{
  "hidden_size": 64,
  "num_key_value_heads": 2,
  "init_std_down": 0.0122,
  "weight_decay": 0.034,
  "batch_tokens": 8192
}
Each number is 128 + 32 x the weight over its row's rms, rounded and kept within 0 to 255. Layers, rows and columns count from 0. Numbers have three digits each. The size before them is the row's rms in percent of the matrix's.

# layer 5 MLP down (transposed), 256x64, rms 0.0598, rows 59-108, columns 0-63
115:081142080116118103132103178113123092136118129155101145149186160158098087125117165154089152124124131150082176114049193135157119156098081118114141118095119115113148232146074155178128114126145127
106:143163129122067108126079169124086095136106152138145126153099161152142125123129125109113203139138140112108174106057112123131181106112115131159059188126097116156105135104121135140150121241120070
116:149109143126131081140118109122148077174169059174132165099140131141144134146078150146117173032136116079134114123132106176107086132134165119136133183141142069152189133173122114164100070093150121
101:061129101093153141112127138130143144112221084148143127140113098166105120149087131128149126162132062112128134136144156140128120185133124129076099146153103128090201197084137104160120130050184117
100:145147034119131157163161128142123072143146191129095143118098111101104127098122123163102089139153090150164150133152049146153143170109118121077107114172192156175110133103144080116069154164134148
085:152075122153105168137062099111134139088166106173105108185163134099139083101058104178152158122130171123133157171142130197188149126140091140103123176146109080100099127118095134136113174159091099
087:096174159149136080077071138084096157179114128175183124101138075153096169162077104172081159129107114133159115127141124103140122173134095158157130138205133070125163089103125114160153112101110098
079:152192126158105129156070121088179111143136146122186126148124144091140135069129099147131145110131125099189159147138147135144095097110121114129156189077122100090085158150120183165127036134073090
080:133171158122126162115076162086173104163104151104112117097152104205112144138120138188086129129187100088130106133148130128115179035104117139171146136158158110141152138084079129098141072172106108
100:188116151148122125105142166140095072127097137129101128110145048174103147080133095171141143144118162153150102164132139094106150180150093134094129084232155113097173068113115088126133156099110133
102:075144129121056136159080176076117123203159124172164139140112116177093163100152121206160124164089120182101120154095150100170101072130108139103128125121147090133173115162112110121116080121128111
092:172180130145103162098106167093161141104138198102105106127076157107076139157122147151174131105097058126161185132112148101119116116180050138138109113096156179117128128163138098074158163117090119
112:096133143142130151106121097049134146123168178151108193135124182145152134163071118155120103111160147121135126124042149117128103155091149070175101158176120090121087167173148150071134119086093117
085:074146159160146122188129110162099116165117076185136169109153141150159148133134115115109172126114130131098130172054118114113127114092130154111169124131037126183142195109092118135108065128071140
088:124123157130159121139126113170149131080189156090117131151062130116177144078147177151110119092208139093176091126131134124097169135121096147077115145134028152145153086122143136083130139092128169
103:124094153216109194157106139098145132125061173114115108118107123131071114115156095099091129150129181097104145105098084157136124136124168109122211083111133145149185147159114138069147155166115105
108:179169093074129144109111075135130094185064111114142139151145173122137105040143091188138135117095162094131077107079161123133131070145123140138102145166155145190130158094186133125125114118115144
092:100087118144148112146113130193088146114084078107128146108227081137107170180176124077104191136179131162143123138146096134171133034111129118121140144104120107138100154113168141130118149118113111
088:138212126149165148114070143145166110161142125171098131121094126142102162112078130162145136211166140086112126112103182137125082169165103132093164084113082126177146131131095114092121055104115112
065:114165182106151108087146209157063106159105139136121111115162137150109143138141183108109091108084108163174119111138163176108155102146083143123097131159086175105139118078167159070132137080183103
080:102074186115131198133157134134080143098078116129176173163067116138114132169124086134143152139108145133194136155115116084133090128083137162090182142099085091099110080154184114164134104099152129
144:114079094082165164116087132161156155103061082129188092113128116092138172152108106120099223128111078134105100156121161131165132141112162177103139094121087109148072156160173142169147138131131117
080:140132147102184099156118137113150112128145132139154148151123084109131078096108117154125145194142102159143088141123193170101150127121106159136122209115096054089100050164141127166172076155105086
107:161131117051187111117163152164112088145127077078077126141115154124121065129139184100105159044126123121146124071136124118128172115099126167164134098144110125155115173180098137157123191159140114
072:075146158114088177126166098132125211134169138122123108119156128096145110091118158155129097075085089115139116145074133088131149072135103142142121118171143115163143170153139122104195066192139189
083:034193160106143073121130108106134123178167161174128150167158081132141091092104154138119115082077160158076073153088119180134093093114119149119128178161161152133136145113130114115174103125102132
111:172135124149134068154122105125138148104166156120170151138082145086152088137157159106111172102106073140106098113114107062132144131158132158112084099177192117162135209142106093066105104191145122
113:114108141129122133158152128101067118165114149154121100116117127154153132125149089161147096165199121088105133102121142198065158080108103101109116125186091112104076133182126186099172060154134178
101:106111146087164121136131142146105119111088119123118186131150144148103108130147085168088107188108131150163138093173138152060109134156090210122101110190070161170102101059119120164134123185126098
143:142128146128130109116078145153105144168120070191167161112097186171154168101116167138160048130134118129132173138128118117131181112089089106133108172192126144119084130120135103091139053135065147
097:115101142174113082201075141126115136109132163127160083099158099192106087168169212136140141152122126040138141126128119104140128138113135130166155147096112138162141146089151116101122116123045169
091:121152073142146189100135147112129124132169143080067086076141115175175104109129064161176119122137135101140111112144121193157135102194098135118120116153213101147128148099089151088103111121079136
114:131147156062132119096169128115134033139135127139127199119113122087127135084099189151120118115125111115076098156123137170163080188121095141167088136056136179146145157120140128127162103175155102
119:147167179115132088133121095150173108118147176170151106108090127125109125100153161093171091152103183120089189171075153142126182119153078142124165114166153044140073119083110122137093093149127124
098:083072108153117187155115101128115120140095092107156143130119110088111153145142156114174180116112107158195145140093144170148093065105127125126150074177166079133195176169102122112084099100088147
065:089162117177100121136144083082097154103195143109063132116141196133162100078097153160176169103167116143120147137162121141112162137128138143135112153188174106146102141089082104096099063125120078
122:097102103141148147101077106110157148157153091183089136161050077137162172067205138155118112113109160102132126144170127115132117082139095133113115154191143082162167137096072158135170135104127114
101:097081122145116141159157115190099149076146183115076123110083142067154159136173105122157114193091108109080091122141077088136116157140133094141136134168138077167131138142177120127188184133086124
120:143154140098111097208174126134090086121162136119133134135108085146116084155102136106117203091122110127117143101192131173189087131124091191121084168130168068090149129116119128085160113116163086
110:131190118165025137123090077156098097110167148144123147114097155135128125131136167131107200138102093153140134135112167103107113115103164145195140138167086166120167100109122142080127180091076095
092:118121070122156128150108149073071103123158223095150137103122152162178099130141083139069113161183190114096132117068167153147132138126128077097137128155116132195114096162147105103133145126111109
122:093096150124085130144058146115150108151143074153123134171160111102141115147141137103072140126092113127123173140058154136059129167127127142059125168111158120165225171128151069127129141144159130
062:129118120121104155161131116113103116086133086158159170126149069080134121083145235141114108091128185189117167125110162100154099091132154153103138198148129076104173143116129152083126076141129114
078:148118116132106072127147157153142092191123095155118184163126137118091133174135173156131155116062134125091134148096103059143086148190085117148092106184147167109156050103142138175134126120147091
111:124098066128168131144113149169148160088121115156111156151057075085150132122172134119128125118109115124119046133068232104135123114116128092168123154102152084144122150131159195118171128120149146
061:077141145110085108138153141117125108151142091098150122091178060173143161098119116128140100201147103148128152160161206100168144136107096106076141170167144093171187139113098144099093067127127100
125:184105188160082112105121092160131125159103133107191134080094143142107154090155133124124067101122100204159133099160157166183090123126096115120150195122081122129151153098121094184112112113085145
100:157156131149153132077112095131153144164090128097162121102171090139152206104115146117064136093114131173111094113102178137079060068151100100128120189129145097129139127149154093100176172165170109
074:058079202154185106127115172108116183143137148158147136129145159145157158137097119110090132164138112147147079142145144181113113108126170144114113079081075141088066073186161133113129085112122115
099:142097102145133161117100091143104103133153157164157106142100052124067131134200111210114172101165124154193148095124117094127163088093154138077141130101106159114132104148178128190120118081116138
# layer 5 MLP up, 256x64, rms 0.14, rows 60-109, columns 0-63
103:112144166170103123165132125129077133146053137123115099122129147120116107161104242106131077103146185186139067102106126133181119167109146105127131130136122086092199102136153115114145144095154157
123:096130091108131121174144111171043053160105101104123174132178156103077148177096102123151104107113115149147151115129172134113135197127151159073156115131131109120154093181096125150149154080170166
106:097126112115170094151144153139116105097084120108082173196082097091121117088093153152121123132202143186164107111125122180104126083167075134125148112149113104110101125162092128109186196165119174
106:112157127139167179069102125097054091129102195108133127103152083173128131146071098137102121084173120147156113079146114187162122051154098082154139154162153163152102174127124157108142146123120123
083:171167105141093103152083118107129082157082156117194137109118144138134162120129182112179123115149062121177094159099107115154131110084162117113131127100060151119173093188189099094182129133094126
087:120135128106122123126066163121105044111142155115134123106124125153175121126131133089170155119163154090105047118197164102150135139128095153147154129086133145171092153143149166161133174209077080
080:143086110117102118108141065156130144125101128160162158143111168108103144095158178125112107162109091173080124134115159015109132172140183091137088126107139192173126133156160107115115173133164087
081:121172140139164134064117068183134110177153164135150155197089177075108107117152060090071120170135127114135125132134104105126133142072163147165144124092101091118154124110123144147118216120131119
098:099123142095146174188093114184096082124144113181170102102119104130149153141103147092118192153098155063082127166194094139116126172100142106110177123070148103119117106179158087139151135170113120
081:147112132193156136099163089135066143046093108105137112133149101088176089111115141071135131105173104082130152129135201118078149118104121132151098102160144155161162166133167120172142155151069098
089:151123131067194130117154130115092149068108137197133142084134115136086192118070078129090108108169130109118134153164120160147113116155214098077147096125114135198136125121175114149106135129097105
110:154153152129123098114153093147127172124188098066121090164160106104134131080121182128208157086067093178149095113127146083160168154133076120146101100160154149082149081163102117096109124144154132
085:115094160180100095059099111132179124129112103112141129106155096126183080159118047119129147136128127137133152156119093135130097079129130106140118136122141146091146150096130134118148243112197191
083:127084152114132154117104125101171093106120164131188084123088147079159151105164146118152083134163144148165110112218117156127108131094182143133127159168124082147138086147128155081106027107117111
106:144116121136097074106195145070119153091102145157107130171199131132133113140050136136126134117211126170123115107137147114149114099134163152090107072123116163152135140145156075149153068096193113
106:119129109117140058147105082126125100145159195175155108126162136091142099086122070092086132153123107097127096161172159173132129133124127170080146089143074127176168120188162099096121146092193108
100:111103114078156158128135124155143123114125115077067184131130232122070100161135160111119093119174123167174079112145125146139121163108106104131174092167162116090146108128110171093107180085109089
104:123128111133120099049122106153119209105105125119096096112173047114171103113093137175124139120177097146150138113116140152114095090097089105150080178130184144126102193109146125149170181114160129
071:129080124175155171171167119133093141068184118121128100079133127118160132069076081099112142091164175126079127151159158204130141110120134136159114093071106163149118129134136115145119139198072128
080:088125141119208086090135117128130133101111106156130135148088151100102132136106189057109120109201111127110111138159115081094106118112167144136135087074138195130159190108124124084158187151142174
139:132118116179177124149140176044089155075078148098115070170126104102171151138119061124120133116155175113138136102119204113133153089108144176139128159109097129121098129145100152190176151153115127
082:103107105156166142104125152127116080092132096075169109080123167125077135098149140158110122158114151176081134097068144135158113106139155117140138163126077135173158095220127074121144205146117174
115:169147142127205144103180103117107172114177162113115128118126103125145116090131060133145142119095127174133106100142074222100151100119129135137142123080146134130102096156092142170121065166071177
068:102115188134107095148087177129204118147127115093163105151132139028110163179059155128142134143143164091145108075108143127155125125079107172135141099147100162064139097102139093152115130098122139
083:097117119166104173164162096197147166079158095119123141118159109065137125113150183127155140119116095158148144128149165056075134154109154161145153116116178089115121136084097115057142155068101097
103:123128071102132136156117150106153176175112091150175159136141139115120097153146055116163088173147079114109198101137086129105142141141151119177112071144140175069131118085117156104169120134181065
115:128140116115147124143120178162155108169114071140112152179164161067114134140116129094177209087055141124193130158125142094104129137154139138111171087078122101064162104129079100152099117162136140
115:170093134123153148163129132103094109110189130128073067119139173100069084082086120090105149110118146107120081132146197127176120094152137144138172098096125172179109170173154114173143181113105126
136:120148131193174133128087125178120149119147126146148121093152168134148165106094072127151144147088072158156178125148143155102106129078109119126147099157084119192073122211118065076152111108098123
105:182159152112129156078141120094131118142171170081105133093125133147109112092077112104107104161104167090163134210141086161114084142134132157104142078079204156079154131142111129092084181154125120
088:131154113104115114139136097183158126165128134161154151161122063116055176165114154127067207189141100089112112187120166099112092140092128101119135092074095093136137140170161116105116150151155158
110:140133109125097105154134109171111191071169088114152127116083163109096138122107075108152113123151138153149209150106172152116081143114195127090214095151109151150122129175130086109074102125098134
112:150079107176121119122141070094099119075132126139149074159184099167188157124119157125140176098183126136144116131095076117122147157143168100155168065119171067124107199132082124108143122159138139
088:111134122149130114089113147071120143111136134139165104138195154059161127144110063152112102099165150158168136079114180177116143066119104131108134151084160101107078119089107135156157201142188101
065:123179105071140103154093131173170097146037105138143086154110115136075183173131195142113133133058110088114161162065122135131116113133147155167153158126096124137144068107160128141109127135150159
101:092152107126150090089159109116172116133134134181175127151110043102159162149123098148097144141151108132152059085151126138174052139157134118095105102129076187067122117143124107174145166126179138
108:158191141134120122129102116129099105157175071098197141151188082118037142158065139176134181113123103134208152127102116154110131144123116147142113121135105188126121103103082111124111088122125148
118:123144141123088106141153149156076157078140119129142156137110118134135123125115190084103147113088142154106095050121131122112117063208096118158099151109137087183146119163138171088162152221106117
099:139074116140154152113132104102104150175131129156066111130157098114163097086109148151110097130133178103118138140155079187109126094180217099148130178116135140137089077118126117140071208090114156
097:112119155142138110111117122153155154150123099143111160162149164152105125116133175138177201075073142091199171060159106112049165124176086178126093118151151123088117093165099138107121102109139143
113:171160159170166100142156123119089121152090202096098144092139093099148165156089110145154081088144129127156048162123167107114136099161146126142161098130119169069145080111124130106148125051145172
055:169094129155106172123186178089146116117107153134098062115128105190161112165155080127122189103117125139110150110152119138092179129137161154101147127101110167080134066130173083090069078119155105
074:153174132167119158139105084081128133042161142136190084125104091134166145110053098101145099117126130126128106150163132122090158147086175136099151101123150166179123172115178084162181143123135086
118:126071161160091120113149115118137112157228178123146139112148089093120106151057087139158110132130122132163128106150104193104112159207107137141103134111126158099102079149100095146072104164168108
056:103152128158129128111164098170146110126080142090120115169111086097088117108167049093110120101180141083108157170179112139128120126135136160114122135111156125096093104122160122076048186207119166
119:164139139123127131151125141097103136118090145152151118181123160107193166101106226130165110173126147083111118094124146050120096187125101077165128143065108130160116145125155092083090123178148122
107:167187111139129155139134151124124148114129090180167151163171088107094110099118028118079140156161084132126076144176130117075156073151156164111134102099093190132112116163145117161110108149087113
081:091068143133171118133127120092180178132108150158133106103124106140135166094102089105111136165150163132129141166127155157122152094071162153147095074110064081200110052176115119096167088124123147
099:101072131089163128091075187095186149135151099143130145119122154108130124125151102107190120114175114141117159094193082182139094183120193096136134086169135106124130176144137148066107091117130101
097:108095100114095151153144122188120123163137104031143158097145118111074074167158202110095134092138135172114133126089092176174084115165133129117111132140163147117161113180087120111120178160112160